From a checkpoint of a small transformer trained on Wikipedia.
Size: 10 layers, width 224, 7 heads of 32, MLP 896 tanh GELU, vocabulary 2048, 6.57M parameters.
Each number is 128 + 24 x the weight over the matrix's rms, rounded and kept within 0 to 255. Layers, rows and columns count from 0.

# layer 4 MLP down (transposed), 896x224, rms 0.235, rows 583-588, columns 0-111
[[148 104 146 143 181  96 118 134 131 148 128 106 146 114  96 122 137  98 153 171 148 125 140 121  82 107 137 131 122 103 119 131 115 156 143 118 120 141 162 157 148 127 148 120 103 128 144 103 124 138 118 147  92 117 152 172 149 127 137 164 120 131 132 102 131 176 126 143 133 151 109 155 176 143 148 167 123 172 141 117 129 126 164 167 180 105 162  95 157 174 134 138 164 126 132 155  85 132  98 149  99 158 123 108  72 159 129 147 117 133 100 128]
 [123 127 144 121 165 140 120 209 141 125 142 139 116 121 142 160 124 138  97 130 134 135 148 142 140 131 144  81 124 128 116  91 133 141 100 147 125 110 143 142 130 135 143 129 162 124 109 147 124 121 175 125  97 132 105 136 124 134 115 113 154  92 146 131 105 131 116 126 105 117 129 142 133 104 145 127 137 144 144 120 167 154 121 115 150  64 161 140 167 116 110 117 142 131  76 143 148 119 107 128 153 136  84 126 128 103 157 133  99 121 120 148]
 [127 143 152 130  98 155 113  95 151 131 166 111 130 175 128 112 149 156 108  98 126 140 171 142  84  98 119 163 113 165 133 111 150 116  91 154 133 184 178 116 125 113 106 126 121 105 138 148 104 145 140 106 123 131 118 130  92 136 136 154 127 113 115 134 137 138 107 131 144 100 119 103  88 106 126 159 109 140 148 139 137 115 111 135 124 137 108 133 189  84 171 136 122 166 154 144 105 112 103 135 156 134 133  84 139 153 118  95 131 152 111 133]
 [127 163 130 117  86 133 137 116 120 108 132  92 194 138 116 138 108 109 126 128 125  99 123 112 116 103 132 103 134 111  98  96 128 123 135 134 145 153 133 110 147 111 122 139 145 152 158 137 140 140  85 186  98 110  82 114 142 105 110 161 125 123 125 168  97 148 141 167 122 184 118 154 136 154  98 103 105 116  96 115 161 168 144 128 112  97 131 133 137 120 116 128  98 121 139 120 136 143 137 100 132 125 142  84 161 129 148 111 185 115 125 151]
 [140 111 140 165 127 107 136 141  60 150 131 150 109 131 140 167 140 121 129 131 129 149 160 135 144 142  87 119 118 117 109 145 127  91 147 140 159 150  92 147 161 152 133 170 106 103 115 122 144  99 155  94 122 136  85 125 137 148 146 138 136 106 119 147 123 145  72 126 149 127 109  98 158 120 141 136 102 153 116 172 179  84 123 118 181 114 151  89  93 109 110 136 149 128 104 122 130  95 122 125  80 133 116 101  95 140  92 124 111 123  94 100]
 [125 122 104 159 148 134 121 162 162 127 100 118 132  90 122  89 148 119 116 118  89  97 124  98  99  72 174 142 160 145 168 164  85  84 121 141 118 133  91 133 114 129 150 125 150  85 132 143 155 129 106  73 113 139 172 145  84 128 135 138  90  86 140 177 150 161 161 105 115  81 153  89 163 101 149 136 123 119 140 182 144 140 130 135 118 114 138 149 154 120 114 149 113 125 126 120 125 136 146 149 145 184 154 134 155 116 145 110 123 138 138 143]]
# layer 4 MLP up, 896x224, rms 0.236, rows 584-589, columns 0-111
[[176  92 118 108 109 170 114 146 130 123 154 147 120 109 154 119  75 116 145 139 143 130 154 122 123 140 126 122 105 142 129 159 175  91 105 112  91  92 185 128 132 101 118 129 132 128 171 167 120 131 160 127 160 142 131 129 158 112 141 144 123 121 130 126  87 181 167 159 160 108 159 139 127 133 131 119 134 116 127 126 118 147 133 164 129 136 100 135 145 157 166 103 163 113 125 132 132 153 142 126 163 115 111 109 154 123 116 128 161  91 158 130]
 [127 173  88 122 155 115 110 108  99 108 110 146 129  97 158 163  86 102 103 128 108  84 121 127 136 171 115 132 109 100 151 129 123 107 137 107  85  95 138 129 160  76 162 110  96 115 115  80 115 138 159 153 141 128 131 157 145 102 137 113 176 120 167 132 104 159 174  78 134 116 175 153 111 108 110 154 153  99 131 127 145 112 112 115  91  79 110 160 100 132 111 140 110 161 165 151 102 102 129 155 147 144 120 126 130 139 147 106 136 105 163  70]
 [133  93 179 174 121 102 125  98 103 152 100 165 105  95 160 142 159 101 141 143 110 138 140  99  98 177 119 150 121 139  93 128 145 135 163 130 102 139 136 149 119 167 145 110 118 144  67 160 116  99 162  96 130 112 135 146 119 146 162 151 144 107 131 103 139 135 158 131 163 115 159  93 142  69 136 174 151 140 148 134 109 118 134 122 107 158  95 150 117 173 126 168  84 156 127 148 122  75 140 159 122 153 140 163 136 116 144 165 113 125 128 108]
 [110 113 128 170 132 158 144 122 153 103 123 113 140 135 119 147 127 113 151 125 147 129 151 129 110  70 171 116 142 147 140 126 153 159 137 145 135 118 124 144 101 126 103 115 119 148 133 105 128 109 148 118 108 128 120 121 127 189 152 147 118 106 102 136 122 145 152 130 126 100 168 149 125 100 135 103 115 156 157  97 160 158 104 172  90 160 160 153  98 126 113 123 129 113 135 140 143  73  97  98 136 104 161 113 125 109 164 110 106 150 152  94]
 [121 138 167 157 137 142 114  98 105 133 124 123 114 130 113 123 137 124 109 134 129 156 147 159 134 167  45  77 149 130 122 161 121 106 164  76 136 117 156 137 103 115 118 123 122 116 119 105 125 103 138 119 140 135 150 145 115 115 128 110 155 113 128  64 124 133 151 161 152 152 118 118 129  85 126 108 120 123 101 152  89 114 117 164  99  84 122 154  67 152 150 161 159 128 128 131 161 114 107 128 177 121 157 113 136 143 116 128 162 158 132 107]
 [124 152  65 168  92 126 116  96  84 139 102 117 148 122 148 150 151 118  92 120 128 146 148  94 157  86 105 107 111 140 134 131 107 144 105 127 152 131 100 152  84 141 112  99  93 117 153 110 105 126 143 116 136 131 124 126 135 105 135 171 113 144 160 113 181 115  95 155 155  97 160 120 127 161 130 101 130 120 134 149 125 143 156 168 128 112 101 125 110 152 131 122 126 123 120 129 133 182 116  87 142 146 145 105 141 139 150 139 153 159 131  92]]